Weights of a small transformer language model.
Size: 8 layers, width 192, 4 heads of 64, MLP 576 tanh GELU.
Training: a variant of SOAP for these matrices, 133M tokens, 4068 steps.
Each number is 500 + 25 x the weight over its row's rms, rounded and kept within 0 to 999. Layers, rows and columns count from 0. Numbers have three digits each. The size before them is the row's rms in percent of the matrix's.

# down: layer 2 MLP down (transposed), 576x192, rms 0.165, rows 369-375, columns 0-191
# up: layer 2 MLP up, 576x192, rms 0.183, rows 370-376, columns 0-191
down369 098:509491530495496520506465519487454460516494490551496503482494536522467542496460503529510493522469510510463532501459499485499473486476482496529494458529502497467454510482479504508502459464573482533472424506489520511498522486504502521498480539497524530521505504463524488500515465487516551482484533475508505499506493462503508476512525516519533498484481518495498464505497486527524466510495467501509501475462504513511488450521507490509454505502498483505515511509501443515517474541494496511437500490463479505478473485458484520463585476493455507549504481546502479500469464475491513470
up370 096:533474489469522512480482494549545489516475485482488500505505521512483463537511517507464506520475491555495484460460485473509476523501518500514550531529458477487501477489480493477476501549490488529501493485501528502506515487525539489540511492496519480457499508453528461474505484515454513473475540492492508561524508477561507490480452513513513516484524474483532489484478518487502498515506482494484469483487473500520489537518446469486517476548550523512487521524521508487459507500545558504498512536518471508522526491546524524523508472467494481519517496460520502478537531503491562541
down370 097:552517510476486464450539486534482534499487480483465465493560478494515496516463491514487496481465472506468523490483475518491489480540475519501522483511496477484480467521481524506488467508447510476484520491490515473565500487511526506514498488442477480511509479521481472534473501510473516524501554454501473499474522500508454420444460519486495533464487516500490530502496479484550496517484493527500473491480481516494484543530490506519507475510508482464493489476475474461501473498476531495448489485544503484509527482533484490536495495503513531477529544464468480510549480497479509507
up371 112:487515481501524479452502529503518531539520460530509520510539486518516451471459517484481484506527488473498525525487497501500515489573482529470540533523472512504483459536524560500478509510483478546511475512509442507471446501558470475513527512468530447451558504509514506469526512513479491468493503526513506524494506510489502449493499493501514499482505480499504543497573537501491530500494456490454505501498456488500508537496544516494536530456494502524494502508490493503473510503472496523503498521498465540474470516508494475498486501517504527491519559521500477497511493493537522491
down371 107:469488524456511518484505484520464505482502474479516472484533524489502502513507460527443472493500477548468487539485492498482522507502531498484479508498530508543496490462504530518496498438526522503475519472492513514476544439503496501528494506537502546505492506488431525493537537475516535500505505505532529411483487485512471493493510484551470502502505530466543486524538507513481548536507550497485492516498510537482460481491488484495501485523531509529479419490509485502522517520530479489486508516509531470508503484522509522539548455518505474489491503463521497527501484513501510485
up372 093:484505506521491486569493506509490509553479500499478523533473488476476488487497477516483501482481509536519489487531488485507501520462511475465517494563534531497480523474477531522490546499500533497480480502465522457482469511545496466509506543479484477533496524485498485502503555502507479497520536509508500520503481501502485525499467458504510454493467468457508468485514534495504461472563486516495559513525477499511519519482509455512524500531498475533497451517465511489508547490457508537492491474443509511486533453491544475508458531491550488535463495532506476491508520494474482469
down372 092:512529531522460471513536495523483501548526542473470492542480490525524470512529496511515473476494496504502471456486501521474479507535492444547526515531478549513504457490530497494494500504492455507504503483530519484536539498565503487499512515499540478534506472480516522481545538507552538480500489497535474531514520507549538487489522520500545509504484473509514517521513527454485546519505516500521516475513530514506506440496470541511531497508512472476510532526492508505525529524559487446479478521507537494504457506491489513508519462504497521510510519528535524501468512526537487511
up373 096:520490490530521466511524536532506480511492448493488516491502501512477508497503504533548489504485501488520506497490518544494450499535488497506502524490516503515507493482551495485496509529480468481501434507465518502522462460497464483461483501515531479469500481484464469492493591502497510529493534481487492518461479541471477503506486465488495528485524501504528484507497532512523560499498470472525500485490499488527472508480571512534483536488498510490536499557452510479497500476497528532535463516452527510462469524482456480531499480501529453543509513452481487523510532504506535490
down373 107:465487492488496499490496495543529486462525482498571483451496508490470500514464517570538513540544508515484501502494480524519485499472512495525522503493503473505477517479505479547491492490482520501443485506496523507550489528475484479502485474509503506502513480540491543492537477516510501441489512501475505501465504551512488495454521485503502486476527477512534537501490476526534476451481452520509524471486491501497514504490520488508522462489447512508549555477480484519453526528513495479509529499505464505455517465509475531510517507522546512479557528458492435491523502484520497507
up374 103:510515547514486525537487497489527540533524540490506457499515550519533487463492516517517532495515527471522532488527500488498532516484472505470485463474516468508502512493497519499534527517509507535516511505503502521534485472495484541529510550537513472492454479480509492467519470494492510483493502467568527505494515549515511483536442506505475505482507485462536480481530462529523527456536519514500455535501533495515486490473509451540511479517526484501532489497484490490465492479532518471495446464511478503474515444476559487483518508525517488498452513449491501480524508457490507497
down374 108:516459478488461491507520471511509500502486508470503479489506528503493515521499477532543455475461514482542469509491472549482493506469514478445494471508498502510512477463477539477470479469508518538492466470496479498508517506467517509509484478537518480541501456495533524490461502513533485450437492415499465464486526475479532470506497488519514537488497497491494494498539490458530480517486480500520516524466510497478513478465561502481532537495490458479488507507468517489486454513501522529467458507557511481521495526469479467525505505495488473505482471508509504496478539479450506468
up375 091:492520503498535515471514533513480483531507473512502491495506490528512483511504530513552503508481505496482481501507487479496459482484496542526462524504526514491468542515484487500529487537482479512501498497463490515458519462487486507516530527497443525496507530491475531450507500472505468476486533486522510498510534486534494471483509491479486506551521504497509472555433470471513459522478508550498513457512455481470469486499518473566504548461477512536531521463543448485513512518445498508490497518553508488531524515460473486513515502493507465515495445466526458475481501491506503474
down375 098:521494490537503537506500503431503474535488534481477483519468498512540518499476528535476504501518490515528503524490485530474510534563490551495500479471512508498537520527485516492477450510514516473499549477491457445459511496529465483526498513502475504562481501500494457549496497495483484522469534446495475497473505530522531457494514502530496517519552509485484489455418458502505529489521531521508540554553465496489508503483496485518474454478518534503482520500509495520517543490478516514503509488477529497464523500531480491493493500524498494500491495498504493508465531506493487474
up376 115:495463488480524480528447470510451529521502498518481494523540479540523543516471514457496545470540534506482495531514493503511486450544480507498549496507512500463522540490526521473497527481529526498523455483513504506527490531494490537477473505454519493510543457487499492511485576470451500491490498513478457496496520545507490499517511515511519531482561547501474521533514508522470493518516499506489538504498484502490520512547505522505513466509501518500516474522511507546458512518452480496498494496497500489493485496471511475500486459449514548540511498438497473511484485525505523478